config.toml
optimizer = "muon_variant"
decay_fraction = 0.7
z_loss = 0.0001
Each number is 128 + 32 x the weight over its row's rms, rounded and kept within 0 to 255. Layers, rows and columns count from 0. Numbers have three digits each. The size before them is the row's rms in percent of the matrix's.

# layer 3 attention output (transposed), 448x448, rms 0.155, rows 22-47,85-111,149-175,213-239,277-303,341-367,405-431, columns 384-447
095:092133112124089117113104122145159124141132109091144068120140211073104110144161123127131133145180196117130175143085124155140109144122110106150148086098083131105150165076084155129152134162110183
092:117117172146149119109181090138067116167136102136207096103120155125121127120188166108113124203089131114117123127147098121130140158105144145121156122190125078101101192134120156119093170172148104
102:190160047138143163158067072129162182125115146095129147060117095120142181172117145128074126129213182134132060172108171138097167162110084086205121144127097072116125119081128094132124163125111101
096:125173127164076055191201140086068115098131069122070127139073082110199118155141089133157140153137206111095119141161119168066111104141118167151092086161119063074179174114132153194129211070085177
100:180131165095088141144156081121166182126218130151134191190116156115165079160105149161111095161165181152158085189132102102059101119138148131126100068080122107089120133157131124167173123155127105
096:150119115133104158066131162183133128114120150086047089116113093141170134118113086090123182110156132151090078112127175163114148198145165166212079161146139137144079128086138079141147064148159122
103:161138022140136119124164094140124121121099114157089172137118192124143147127152167101128115162109139149096058112172074109083109138138176104149114086135127122162100178133147160095165116123073090
089:165123109114103149119066124110152125116171163114158085125141122122071118115118075168025118165072180115139149148069173060094135205142168102108126186088134139058113115115204158123092150186140165
096:129129153085104135148130165133146043112137104204131086126162065125083048158125156099126113083174081132161116143102173142084122118103186147149103158115065117108129171145187141096055150127135111
097:137202107154168144146107104109161127170127115107179131094058139109116175099165167162072088142138106112149106184118118110118090175224186116095115113156105102149198056091126074109071148100179163
099:191136139142088098172054052127136162105087116104067160121103125167119079104173143161097108152170149132162112103114151076141081145172161112094127067100130086122123087148148094173115099129124114
094:190102076146112155119123139140127075094136115151064132133142167149215142151091153150143193223082129167142127164131127149085128079130135089145152154156089092087122168149075169107112156127140156
096:151172117102167132113150219045098178183135142107138073145105148139059148080144128126109104199132103185072089123135142059162114182132129170115099087124086112127150142157118103153079194106158131
100:117116147127130162145132135134171153088083160099130141174073127155115089115118193134069109129115183131122071084169144109148102095137163117121100157086143147131099106177169076165091139103134178
097:122113109102155166146081227051133160111170121157159109089096170106031123162020151074131129114238082169100116078091160165162144106089143125126148137140167075121136147150151148091117131126097096
092:090155089140111157103142112173094167099089120129132146176170144143164144153069158118121143204081089152142098166142148098117088140183134159076172153130084125124179117113106204103149132095093160
097:112129068082114055085222090093119104058197154156096126082137152114130157156116191155083152141172108130149167105097115106140147144116137112136150222124096098109122111156108170096150174096102104
093:128121144105099096101150091133101138114160105140085116140097120155192120180126156155105120122132153042109098147163098091166116183115085133162066127157149149146082091165121141141118161122148142
095:181189104198109146117115035158095132162077101109163105137121174101151142106166127100110183228167079129136123056122077112152121164168104150134151094180164080124168100154142147077130146129111099
104:171155131177136143078100109185112108152105150100178171127146161132129128177181101129132131127130138186101137200143127167072124104140130141171120126097142114137174113065120093077164086126137141
097:139069103062122130087086127126135173167137120091161103232116121138110162139093163101059120113102070085133112143140136116132130116126132111162133145155139126145112136157147114154079136163084119
101:110121107170133111111132116106119211152143130147072150111151135059103138157130142161198133168141099121148136155132191146125163131120114089073078128095116190109077089114128152136141144149159126
099:113115111089103100156190107119073120134164118172125175112104149177161159101110112197149071147096179128110098198145136126107103076116092136116176094175165125140106112117056087130149132087114150
095:146131146127114112149126146168125126208120145123079120096178139168117072162077153157183175106128039110181191125108148140104143157171100089126137099214123148143173126123141095101070125218118151
094:158111133123121151156077182106106119127178128118140102114112142073094149191128141154178179143138094173153205141105107119101147079118138177106110154134162038071075177110131128085154059092137181
101:090195079156141155092149076169067115108109180104144156092147118072124133093107158149117255132095114120131131187129135158082125121151134161109137144101130127108156152101140107109090137059171145
082:107192114180123096175127129071076056087121149130136112127137163148138118101086086073170129134145158165093094115123084170183181130117179106049085154178101179120150136116180149162183089109140145
103:132135166097125125084164142128169105144138179126103065098182088105073116135092105121125075123132097077137117188174093168119137134172132167042155197176134139101149120108092138063119091095115122
093:134114095146150121096136158131094147156136105167083163120106154143116169139085138162131156068122097155131172106112115116096119184134077092099099130165045138122141164132154092102152150141129149
089:081175072154126126159142133115110114125156095114080113167085107134163131119123103171104113119125151095145124079051143121184155093117129140080144140170099158164163153132091161121100098187119154
092:103091068114114146122171164170123109135127109084105136112125156115117124081153166132099129117157127139122158136138147164091141107110133097163086135189182116159117103102074137069055139126146118
086:136151145063131116126159110171107122094095120131148176153168154125107119101182120180067141102097143122206158074127156117145128132094137106126174139080120087087143088091126099158112165151089117
091:095114133102089146145103137130139141161095128081142123150126112048113130154181125181091111077115099125082120192169107148080115077229137154089103142127197175117216104178139110137122132058118146
087:064104141145159189106136138173123148133110161135115160163104132179100116099119150134102129165157187147147136136173136048133130134104176130142141108111194123073152151075107134151202119168139118
086:167138154111153122142083138129174082137211129124134107167108143159142084146117146108122092178102170145117112177199131152186105160110129141111174205101073164160109132130107163090081135105058130
100:102108152169091183076159110141153119110104126141115153147146081076107121173129128150109085156157118057094139182149084123162140086103047094163143074192178142152119070132118132092120120156146060
089:129053126145153118164101186145107194143125123101089116089149109121115115163184121138110164129228133088113159158048096099157145135166149137188113129134130112180123131075198166114138076164125132
098:190103135163097126133204125145132136113154113132140074122143104117096170158139137164114158142090116135117156100114141170141149123067103109151100154102129091105126126122077142095159155158147143
091:084103125119142137158140124191189096105210148136101089136086133112075121122125063120125100150194141115163146103119044111096136101107127083093072138174204107158207185089107149081106114121156142
083:065148128088109179145116156098143090086136178159064143170151134159117125177125174126094078184154111095101171091179144137139105131066117104109193178190084159118161181116086152178117119157118077
089:115099078088082092101084117149146169157056173120106157139113112122149150181114106165175173115116137091150111095171140116126101069128068142196150111139143165104093148126071138144151141125141135
095:101093175105106181141152120169162129129116127148131183176144176068138146070105158108145182157082131087197184128186151110081131185163079070137187101106134156189116168163138161087137120156125136
086:156130216144115166110118162144094182196139116168125098095083148151079123128107106127112143153128124141160099179151148133140129110137178117125173139150097121152107203114124112114109150155101131
089:105130149163138144075086103088085126147106112132107120130106053155101123123138168143120122130126157112085110142135175115166150148081104089116152170106097123123101070126137125122132179174112107
097:112219111176164115124127183178124119107072097134130149130139194135108158124107106123102102171147168150163079166108109146140107146108096149133100166137132138179141124118083138095093140158094122
092:156120209138169111161094119135127130137159095146132101197047158128169130118097106126158234108160119125094112076102112134149101132069097092065127071111143141152111182119173137169207152133178149
089:102166110064140111136089163149131128162127096097093189199100137107131158117119200177147087080140121113060143200132152188092109112118112134111127198164107141105139104172114170131157106101175066
085:140191128122115090164145135115154074079100191152115146136122093154140165164105154094136100061112167177163128129135118080136142071074104150094164156136087098142207136103090145141113149121123156
086:113117202145140109074118140116072114141124129161135071183108149188134096113146084165105151129163078050131138113101187141090084132137180153110125158150131139185097147156110087184113083132130177
092:115110132139138149069135165089152165085103122125072133081108161097126117140127154150144140133164125103161114138095125067136115099069148113152120121149140180147121142068098108066144168159097155
097:188084144140121099154109139112141156157137157124095146122172151135078137141152135112165130156106119162113109092179159153095066171085126126119195099122112151142086137156148053167156074136117109
084:139165179139113176083145120146158096108049130053105097141065107143164133105152090070142109081062100102146100137054167124120221139141169115082080148132108140108108134118160205167139095172140139
086:187123117136123065209119170184131132119135117174139122083096189159120130130156129157161148161150110193156178111076148156113143097077127069169153116062153121117059148065096077090126161133120126
088:180140168104107131179155063146183117049098138096147153175127113133111097091170123062111162117093169162147112155103123143110162139114172104118119162168120084126107119177148182090117163125197154
099:103111148110093091183100134120131146081178088125062039102133113206131153165102141153106075095136191106168119115140145157185098166194170096067125106132165131136075167133124114148146061119164116
095:113107116063201184090127132128151149156120181128104179163147153139096064132152104160135141109135089113081149109139127207190110159178107082122068115163164135128162145108121114148145070125075117
093:127100113143115109088066149151150155140118148128125053104131160123101080088128163079125120141142131131159116086109119089142134134158138121127026135170122134140138139074185156132167109133134152
092:172148180158163130103113160132131176223088114160151180105202143073126158152132142150099106093109139124084125137135113143125110136127115197087140103119096078136138116142110146118145116186104094
096:106083149158105087153112174155149142104113165126139100107169167125092114135116233221158084092125105156151121101128161100144153136129115152179126096110125132097203117148114097150171147154100133
099:140125114147126136133105164134127148088083083155172191152142134125128096112091139131164126149110100150193124166189119135112093081090160147111143102135080056110127169097088141187177126123122122
104:118090174123099150143120162195135138180108160098091055060095134178074074098164131162156103112192118112178137120175126142187131123143120130174167099142080093107149089132192079099118103119078132
092:113125114069143141142049079110154132104158115147102135077159156126121105125127115072168126124152163174135117142155108156172169095065146176111143172151104153080117135157100153104106141144141116
093:093096072123126131112114131174154197133152116126126133170035153133138151103103159161149081134109138199140087150146152146109197009112120165128107152092131161143140121113108153193143119084077103
099:153129183165106140133114102115147084074124122107146089108064158153160076092142145148127103178100168136114143098089121109102109162095205060143126126082156085136080100133177080111060127152109162
096:113122083130116101107156172192105160096134108062143125120125145106045115132115124191170111128110125119098186142156067078135090115168164136148127120054099120160168149180091141130186136113082146
093:090091094098104152105122166145161103123141142141128088155185163129122172096170099091088145074170134114188116139134141149127135103152217152086130126158136159175158096087152122134064099170088134
093:152119156152104172105139110135083141172114116134139097191139130157157109110180120129124083101119182111132164111158119112137125155153152191123142150180168096109142088195114130125076156098156180
094:105123121073124124111144113135140114165069121114190209133115063112178190090107096097153124119108180148163143153056191154090141167108097125132107097097141113144155138114062127145197120062141132
096:114118128147163083177151130166136180120083133121135156107095122136161082131139180147091156115137174165099092106107138126089159100151133119130143172102124114145156061106084092146125089109144142
090:117137176132144139129175190164142099083143110120111109154115115152159075103119113133163117095160101085194107124097147140084149105178123102148141126133149140133088139195138125118156151122133121
099:091055125118126121115181115162199144117184151172126195178135142142095146115112107123169120173160103146138108122081153124113071077087156102139107105102207102119171130176148143132158098097120128
084:130160072159117099141075123178136113115134128109210178119102126119093103093117120123154141069086155175122117152100109117099145130091121078157119188072123144144124175108144128107144136091109117
086:172076165153120199118086130156079152118085155150210169178078088116115126152156100153101103132105113124088135178167143130127164186083124138142133190136140132096082153162095121212100099138098097
102:147117104142130197145135142132157104125163183177115104085190136102124163127104134160084149160105081134121183117106154145074127107131098079113110147163150110190137067151140132155125116148135152
097:132169145148118147207195134133071079087152111105164112100110128126087101089150085119079192083097142095102130098120196143158081127087081090121108133149093186169125101132110146145113155094126165
096:110121163194157209058162132167126096086142151107043102147143082191068199110106113151135105119122103135142104114171100119122182102135087091179194102132152112130149134095125153136109173112106099
094:088051115124135168135068082093146082108131115155123110118151121114163143138147100150145137139144172180117159110093074164085123152147114169105069162183111127161165147140142062128134149148147164
099:102149178114190113178074117150169158154190102106151128126134120107168125149118162178087148150117093159167096142153106152109114153152156151146073168126112131147113196131166123127166087128193161
093:163113161142120152102161202094114094117154131151128171063116073179156117116079154091130085148148074089108113115103112149189161210073125117181173208150177163126090110163119181117097077122115134
095:121114197164217174107114108154154130125095037087154147114099142155102094088146103133125120125163087084084111162115161168208149185137124162135134144109127090164160096152136170164106150152100141
106:111176092100104117045095159095137121151127175115090166141134167142126142065200117122144123054157077093106122142104171116156092141131152140024155113166140144120139132157100148110098114115094046
110:157208113147144093102079121129101118119116089184096106104070123144168094075117114121187132106090167125133129127119130100143122156094134106155112131147187110178082141094204125118119132108157166
105:197023156117076111102118108111130133135051166103160214108152138105148160177186112137131097134133110110114150128131089108177165126110219141116165142103099116117090115092065118143146132136071122
103:089157085080127123117145123100121112081097128083181120079140128031070098127167151108209121181109180151103139134150103084172120100103089126097121086081119127138185125120194055149120138139098061
103:140116083092108075156130131129148123062123105086102099135093114082161150059101131124126133136198055114103078175199156147156106050096105115072114162010125161159176115165133100105109151078092104
106:083129097144150151123127139194108069133110145114092122141124080165087157117159134116092144137130091144175097039182122160114133111126126088151139075204125151165092157096108129149088136106081155
104:074163191100168097078128104117114120094088163146117113108122167101145120093085181133216107131126148137116085132107159164166165164125103108168179113119154096179163131162132168136150070172118119
105:122105140116110125153099091158138129113156127117133092066112139090153120122096133156118102133143054161154093147122140149126150165183093180114168131098109146166056092092151189136132189168068105
106:068136117164133172130162160157085092157115105108091213145186136112118131073150174141114150135156073150135161086078161154147154160179141087138118127128148145100167154114144166136124129130150096
109:141107083171121122096080101111135171157100082067112116138155155096128179101108123147096193132135117020110166082117155155122091186135163145078101154157120093110165092097113123124096161114163118
107:100063097131128159117114166137138122132137148105141126168148196132136084167212147096114129122030140137089112131125061111149152188101152157084120041085081141158127220139185117106104145105116104
112:173131147105112149056127108159102117135109181123113141155073157106104133103103129149120112139158123182110102099119137109140178114150045120131148148177134126087081108121188112088145107095119151
105:095178132093165128130080091132120180112059119119140152168126166137100150153126178092171087117092131126150089125161073107151092144085120165131130160167165109159163133182162157182148139132118167
105:143196108159159132125069127149119103071128120097128096103136092069089146107137141148139115162158129123102163117115121204087146115112163070119158136060095130156184131115132141068124125182160116
108:138199148144115098119157044183186105146154114080150153074130195103207138170164120142132111157091115087184178075165149111135137130152116144152145136090124126138115151133148111121185122133141089
106:110166135144129159163126128161118107093154061072097130092106152085122096119138199061095186137067094097117122113110148187122111111095144087116119130144177129114119139175163128144153199121156139
117:107078145144140091111119111141158084084131138088076105135166125096084112126107114118144090116172164121113172122119158106133096145135107113175077149127122090137151108078121141141162085181110172
110:143155105102102116171150144163128151099118154127160094162121108138137176122150111139137086180088111170064111081196153082108159106115168165124121174121096147120107188167098190118138134081150139
106:094035114135114119087132111145160154113136187096057123081161098124169132155161113115093123129068039145128115087142098160113092120099150162099110109107100149091146124180045145164103123137047096
098:094109124139133138188157162126148070156153159093168204160099089102099163109093199165165101061137136128135119112126114160135192115122073108163072107133093111091072199136203091112127146137159121
102:098197142200116125139120109129100142140109144164133152193135093156142094101089070127130029160120108120100071160152181151181104176146119107127173159132129178105106096113149083153130145125181143
113:099129155133080160079122110123111109114172131035136167155109135122171168149115131115128117160157129087100141101109125149108123159127116133152132142116125107086108075141118116129192145118114123
105:133097134119097153129083107140144124147158128141144083144133151124154100132168075085076129101149131176078094193115113180171126125112119156100072107162145117164181130115107104126116144152173081
107:171149146154111099092184072155156090135105142100158135142159130091152058174071171129119117101141094167149081160160114153167140097086157049132158078067131138121130102122165143122071091090105117
112:109132107086119143104131094117153095116115138130173141168135093130104133203115162157127170134133101099117086188163161152147137122116142104109102134125090129148181091083159100167087107152122104
104:073156143100173110109084075090121152106073074118193098143134108109115138085161082141083117155124101152136131098159103099146139141123137127166139108157085159086115136123175156118097179181170092
107:124117141119072111185156174118157163104164104162092071083103181120162094112154136112156107112141138147122082083148100166046104053151177193141147092160133192158129153148117148122120179145170146
114:119113185096108111089187100177156142122071127094124140044139169132100153173122151126146144195142139095139118059182132108107120101124160136149153144057132152126179174095110123089141076136114127
102:144151072116163132144101189156071203177091165117164138119124103137123148140063107124121153120117069150157090125112134114063164120129121122099118153100142113128101079118039127114138120127096122
108:086171173177108108123083164128118066091133125173197089121061103099136156174111065102146171120094141165082150121195126131089079125126101137159082094105110116096161098146107085146160093101087140
115:178130137125149134190180101139087141174149122127126178127161140139108119179096127169074085112098097116134118153033157151152116168107149142096114118123121208113122121165120155140142129161124128
111:116147179086119191177101087160106103116069153145141108156180113128149157204136150180168157158099122098125128147095140130146112124122110107091147139196126157119156161129169155099187119113118127
106:129140109073092166167153140091144084152169160101168095107101145191183079120123115128174129154109139108067182159122131120195167119160159135117157097149161144159103085129149094099113080133163090
104:131160142134088169114131132074153071101137111035125098122114149113131164136069112099115163189094088170112146116145127133075085066108107150089108056069102121147115086175212103119128182167137179
102:101107191135172140146176086140065099131115159212128098137140111117110156073155104143154091174051135174109179059100112121204121132129200118125200139143130133149139146164163114147114140149116086
111:145158117124063121024167120177121122104136082168160162090169153115128180182152155140187145162170094135102102157200106133161107085128182172165162110128170157115105143154176131182123121077148117
117:080175053161145116175046146098190156088126167084092103113113193166142122129151117137153089100128142145140171031196091128144166162126146111118207121059098126160130120146064144094155122177048086
105:089147152086149109092119159074137111165086178112074100152135080132154128160137124095080225102128157127098126122111138101143103177104102142054126114109102164134156095201126117170202095144081142
108:103162042149159089150148158170150138130148161070084128143128148086153077103154110053134138124102176139172125182108153150114124178072140148126150111105138150140145158145147197110176122150156123
115:179167169145073074132114126140064111169101096140098173078068117180149094099134138112161124110173136137098142082105139054094147111130133138077127109070086162085092071130131171072089070099168156
112:158129179126147183143146065153150079122137110138156150186130076109144132102153140113205136149123086121151084173096108138126098143144136147111199127087083105104081090115118108090170109094144122
104:112099094077123220165170135069096166101136134138106120100156080178143159146132090084109100057128105106140122144096115119135074087136146101145073074143114087170093112144108122140147118115082180
119:142153142162133175136129095094116104156113132164151164128162151136074136152149138109092121160065095115130123112111124072152156101093153196201132097125075149115147095138071123118166137117117126
110:123145170130120125125095111125165106155127192112075093131138087102176145136173112106119083132100099152141109096187163123188172060098130138102089082117191154114105158152154055128117121198155151
103:140113084142123086151147084194135094164188102096104111073161119141117108121145157120108160103136134150091056147180168122095093081153146119150112097138120163115081099113111159120165107179211101
108:106110153150124169122170120150146078107120110138125151139143168085090089130140099129100081104100139158177151105100146125142191069101110131124154162149052051074113182127120076116121188096095142
109:147064141168197199083131075161140146123161127071096118097153144145132137118154172135112111155078117134144128100109149167134120098134135105150136106133110143153083111185157150093128083079152172
107:161166087142092137072136118103114129139216120006100143190108162201080153135121162125139140157099136152108150089157098129181133081127129163091148160027185117122133145068093155197107138123121098
103:175090126144145115157123101187102163128127153196113091100190146127169045160132095175127138138102150057065172094167097162145091136194120179162130146148120145109152090114176159097092102125111093
108:120048097096057111185127120150124132086116133153138164057156120131120102121100139050163112140157180121118152115185091119151132114112165135087124139137097104149114124130147126141092082115098130
111:131107140061180157126094173148131121151126149096122142167136062145118101167228167148086123165184127147101148126123151155126089118120120157155093106083105086168126127088183172178100160066099073
101:110096114090142133153146089116123137080145157216092142156085096108145105065138210173116152087101093112150129116144046093116111152142151103083139053087174115133159100101098200115133185162153167
112:115146148117133085107137159129123183174172194182132113127145193121136139132176116190125109155123164076137110103138157177138080016166166129124100122072183080102182122126153204112112126147121092
104:178159113058129167090159084086136085154174135122144129082159156133134099130104124117098089106111143113051162135132126096179092138152078090075107113152102073152131084143214163110128134197111087
100:124106112195115107116134109117108104158128141147095057125091135105142155132093127156128098173109104141155167166140094080150129112089076107151110183186176182106126150169131155178071155098178139
100:144116101139116142215099055119117108108106140155102189135152119093143180166167157111117195152070132187089097134164146125125062071140143136202143106131093092104133135162127076106066157136110121
097:135112203158110104137129106062142130140086179150076129116177131099154226096110162126113183139197101091125092100108092183110142096193154083139157134093143108128133128086149128164157070173160088
098:143135105126154165054121154100161118111181138133202075086158118146154160130148162164086120119102133097132112090169125205127092094108168167134167076122165119085165147146126092153090103063151130
096:110141132148098083100080121149161123190133134117173095152134141153152135137093147145222135166144055183161103134115133115164192104139131115149109091080113175121131088134120114130088037135108133
097:127114160164164120123068085147160190111163137158127111109117101103161093109079148095150141171192064169116080212142057120128091103150152132096124171124189109129133115139158184175127154078137134
100:162104144113156139102161110116207142157079134152123149165067125167158123108121138132108060149169102108135200085141102116203112111120098088084069143155095154110188162097053132140100140106198155
101:145105104080136105141073151086157123150135157125089076110138086126164152178156151104130120081157168105122141090182143133160096123094102177107075141134135157124150093114125110101148115085149170
102:122096078128117141099151085110167086124136128152170107111155165099095132115176171079113103107103124128094174147090141102120146128125127141138172113088131156165094060072139074149125074177156081
104:116109164142164145133127110132095153150151165080037134183115090067167128062134074125176131092113112179140127148119191145179085134149138177109120107145144119141144122108150134106154086113168152
107:116163093138104105129140162152143135060131137142163134136147163166118137175113110086133148119078092109200059132118116118129155136115106140157133144105147112109115171110134161210138099130091129
094:124109140116123117173157156119133142188126135151179136094126094122179149112148143159161060101116127104156129061138103121109141106134149167109132068078144156114176166075192107146121163077117111
102:097176126142139125107118176065134101106121149120155109061122131154197130115135116100108101104132138152083106099095137105126195134169156153137076126139165140119132091131153101101147100068099059
100:155104101154124132097160146122150157172109081104155099107101116086147107139074124163079181103059128144143110150171122117144174087108155131146121083107167132129140127167179141099095028122158089
094:110060088177192205141136127151091161171159146131129157185103113142182135112071127084160151148123103163075157175136122144081130223185128188115117104131104141126160140155108089175154121132126138
093:125093096082141062143040089106130084119122172082140121151171143145120161095121109105134146091118092145161104172084126075189127008117115134146119126113116158068126159131151100125155117128114130
097:086098158123118121185120161189193124143138128159093178128163175095133122156120172146128150140085103149145111092123115095109139095075061172122104163149148126137090058118088164170119115162146151
103:155102137103077171117097122157073122121144136145145159160089161068145122146088091068128165100122093137151100141136091079137108150110113168090096113131190163119144131091180057126143096102155149
093:058165147149139132149099086117086146171105147114170166151131076104067130114139126143141176130146131133155136152144193082132113104133171097120139102079140102140118115136136138145131121128143181
106:095141093137179096116114179119189096160107144148133171098069126180093088147103124147153092151095078118129159092124110145144072121161100121123130139126208200113080111103084135111111121186126097
097:129139076132170142188097089123111134139147071103167082082072130092093056102202150115139151127154106169157097144092093143095096180148178130172060097108188086106133156160134131111114128121164105
093:132121105164088169098175087102109161102104079072154115070178138088089169126174149175132133186175144132155096092141110117105150120094172080100075093159105096110082141121125064148197172147123102
101:154102063143142125112160137158134165144149127118136108098076107145080091086132129099150139094122092079100159132104106097131089141114165124155175171197117196157102088134111155094157074200092146
095:181087148182133127098174125149092141144127147085131089162099152187133082144090104127147140149161202136077186070087150163134125080150115120136148145127159091065107202164146132136157075158131083
098:091080118127158154064108102171146127042143147097143132136108150114126149132190116096156114087071136120152143066134133106146109142169137145158132131143151092128157162141138112141194144149128195
095:107127111087158165141089072097094100120111100127103137129177155182173097106117167133139165102135166181174179089118134074111186149116072138099142136093125136139083128206133083122121135121151096
095:124136091063159094137112117141132137130092091124076107125119131067147154169107129074084147115141105138124159127126164124084123123078085075104157105143084113161118141058149102115141118148076133
094:057133087084191136166120143107191116130198169117132071110176114094032105130154102176108141182077160075109097129075134108153096178100114106124141072050173088172103107128165087124133174160074108
095:139078106119100165130129149162147111143147159137131166202132124168160140043152180144077115150165123099171091121154119131145128138134125126184143097093107197160086155170134079215139146116163097
107:122171118128085122180126148147116122095187105123099092142149157087115041107100094088113074142134185110120113138101136156104162123130098143164102060111249215082178094138110146082087145101088114
102:181030216163131151188173126135137102178110144088158127122124153144181128128101129118093111191137173159117149177090087053132146097142180121142151138123163069124102138177091178106176151124064179
103:100102131131158183130163085136202081057097166116099185120097115164115088104164112130134164139096156164107173141138164128120166173097107110176164146116164138156144171100176119131164147138138081
099:102136074177123157124087179100135104127111055125130101113095110068122221146135134150140092136150145122055189158065114150172116135093168183118164148101154117148126091180123134112167130088145155
100:099101151124148061177096134103107157158139193184191110145142115110097210076156108161093168108081177128137137109081111115127140154107165179127155119101161165150072159078134169116146083126081095
106:122108079123072119134164166134119135133135122165163156105129165101153116200083143123137184104102139104104209150072119115072170069125093063159113132124094090141133140152077164127110147089160151
096:063139136116129121149126159100087159154091184061097090174140091103171119102042153127127129100109158127094098101111134149109127138108089158153151144105092051123100109129075091110166069067109091
103:124192119088114032114139134167135085103147094142135099127114109159126159099196135118113110209099116163147084195088097128110162158180146151144069133155144121156168118096104089158087079142147175
102:112162167140125152119161119137142114167099111081123115125114094153098117111076150126206179108114150152157131116122107204091159068128118111149145150107108174107164099155105149120111125129084095
105:087092157097208194095129152118124128154125112106116121171124128217141153101163126114091126082114149077122107144092140155170129116142188109085101158097173157178107159117066117118089191131124121
106:105087122119119137116123050162068133120088152083100161140151127161096163170138118118146143152160107118121098158151154171118106149136107154132141081114111153091093091128133091144212157171082099
106:139178112084122127149063070150146085157116127118118198121116147143157160171155141103125184072132108152155117151072123137085102097162134185154126187158131130143111166094118133113110138173098132
099:113173130138089067146138148061150145065133077157121104071084137171100126113085101118164110102149133124127151133128118143088157116075118129063123192129116141097138132114130195117102079125132132
096:086140124132146144061151138143128114132152133104114066098154051173137129129149145142175083112102147088106092120101147122109113130158137140150095149146110063128120098116168084204080080128120155
103:077147097080118115152118041103106139094127127162159093086160137130151168106163135126067113076153152098144159140086110120111132199107133105176111126143093165156126138150203143130156180082134140
103:135157195117110184122119135154138122158072108148108186151117165134148127055163121138152090134099145145129145141054065161100146077168076095127142133161119130183156120126122110097061132169087129
102:156080183098127108161140124112163150121122119169129064151156093121178140061121081123147175103172115178099113124143146181111111126131178129089125147161135110047131191149174171122171172123187156
102:134199086118108044153156150113104186118137088132111125109224115123129131094135087159160124133154172127094112219150130161126121089139142143132114182102122046124151026093047107149125166176133191
101:165029198059131087079107128141108094088099150168122160093180137138169097118067084163148127126114164117165137133167159124161125140121096119107159137141082143148110125166102127130124204130127183
108:164072110144115123163131135162159168133189128175126144140096111121166123098192094088150118177144082150135137122153184110122173182077123126134174094122132125157108141145093178137116172133099168
104:144235091183145096174158065164170112115102100053167139130150131102129079110142219139100160162051087175169168169157115098132149186139139079146124091095114118132123159166097151180179144089129086
107:060137081156155087112116140083165179143139102104092077143117097113104138109167061132150166120115145047146067134103126125152161173176126153113166190122131136121153111150153143172109157122160152
105:119165099170104111104123158104136139122131108110186139146130123144144183145141127094094093087146086134131105119107162103157161094165117146140136145134175136107107088164104089086163158129155124
100:104122075185110169063136123121067164106181143084113211124136132154133103140143161121127087139177143204104127153129152112121099173177142136110094137131110138140132120063116143111109105128097121
104:096130109175065142134111146148110112118117096142113129130119111132145129117144178112134075211097175104105079139102116140203176123140143128141094090113169115091118089149123137088143126114139104
# layer 3 attention value, 64x448, rms 0.163, rows 22-47, columns 384-447
099:191123153141163162115105090123174095116132166090155102098076140108090064126130088162171089138115178172127181108133105139122159072166157154175121204159090117165100103088142169132126085126032115
099:152108092117160149078120157165141148165142111064117110134108183171104172141077157143149108144122121146114159151150092092120139104180114138127121137187074148170096097165132143173109095194154187
103:088120136080133087097078171140152138130119078156120115174091110146116109090104137129147139134125112131092167116159151123144129123057123121086130158133104116079047151134136165127114151109146184
097:114128096120100092155103105120127132152181173095161102124121100112117143160106119108104070153119105114169077157105111136142131165154103138151087116148110189107090129145141131114130110121182197
098:150140103132134081147107164137118076140108178128157110160097062141053105210137107085130136101097122097129164049103069152132110197179061089149144122124108156081165115172168151207119104117142163
098:179148099119138107185125117119096169149148127086137142103161151148114087113194206113118108133201090140133100090118080110120111115082182065132126148143148114130143175091109154145159149172122137
102:088215157147196128116133136137135104129113143094087143093118116180118072139133138138130096108082101116140082118102142126055136158154109138141181108096083090087132143102155153102118116163158120
097:158102172137087136150177123158153178194184140135101094091081163154103078139166091072150152153146117095153158107168167090089138135074123115133072088097142085097142148159113134155043144107140114
108:179144132127127154113167150115034127189108100139112113138112126124137145126092174078148120098122176094134133090117132151176144123107111146119162134170175120119191111108141103099155134083087101
099:116146127175110160156112101147146191129098214201137178165128097123097124133152152091128133156153170144172161061216109114098144111128113164124121144175164153052170138083095160145145076130104089
101:150076148159167122118071150055093180108138083153175150104138066062086127163105091106122090176129093176095142112112159097160124131049096120140147132109138164082163073114155119109082191158104091
099:143102119085193134175159138106189107159180121205080144170125135094084101078075105143156084106084148116165086164142062133136061146132162119093138177129139132142116105177108143170135131120193116
100:147116178173088133120114134115132179110140084151218114099111165159096122120092116155044142130108139111092119160203145098140150095099107098135073177137131155143124143126145136116124095161172103
097:152129138100101132119130138161064045104129133126132106125109112090110149148164153098110176176153209197161116083170145096167132146150148159215139174100160148119119126119117111135075160134163080
099:141144136192079136158137080163123147102165186132064148160034145096181121108140138095083149130161157133186195123150124166205099095136110154123149160137140151090138196094107130146138147160141081
104:154095155181175096151134158091106134104113159090171100162099126127077066169156133148163179127170082182119135111184125100156199135083142134101150167097127097128115156153171217113001103125125116
102:146168108150130123140157141084106114100133137079094115136177117087084068105122114146116096136109140133159124198143152131122082129181176136165172077136170119092195103123117067130195147132119160
096:110133100094128172149090094092162077092099093107208147127145142138106139147167127117148118131135117096205137216145054162196121135149062206156147152171200120113178103098157102131116168155091093
100:119145169098079147092158153065090136130168160199137135139130118140129139090142151093110143196141097162128081129102081077083171172143118124122067117097119173117101153153134112106165120067132085
100:114165098172153151167104151121146153174112130136137137142075094111075102148125154196150122116147115130075119135092093102140134137129138097136160162134126142107128108109125102111106095094148119
099:156141089161166126154155065088085140218082141098085160140107138127128196087104107084105157089163121111104128142138036088084172119179089142107160130083163162077153100182112125119121089135119124
101:121098102142107109083130105139117072132139128137158092132079118148134103120204068122150153102186164097103138159076033136156099093166106136034189135189118113096106107154157071147138054140128171
105:125141136154140085137139090135138120131135123167167084074126210091131154123103153132126111129140166105161139085121101149082107093121087132152146073158126166125169153124109146086116169103116116
102:131092155079115114119128138137117078140117154132088133096167095129155085152155117100201077117213188125091141060139091053136127088093149066148136147094072161134132164076153121085128123105097148
100:121087190068069111118159044155096103136131113146123122132157081115146089128090088101170143105081150100088086112155098154108153179100103066123114074085115128135104092140131079144153154170168165
099:118112112106121137147148125115164151166105154133132118182125152124112125180135073146204132141158121094125152124109158131076196166128104108167106132161120110100112143097091043098125122111133114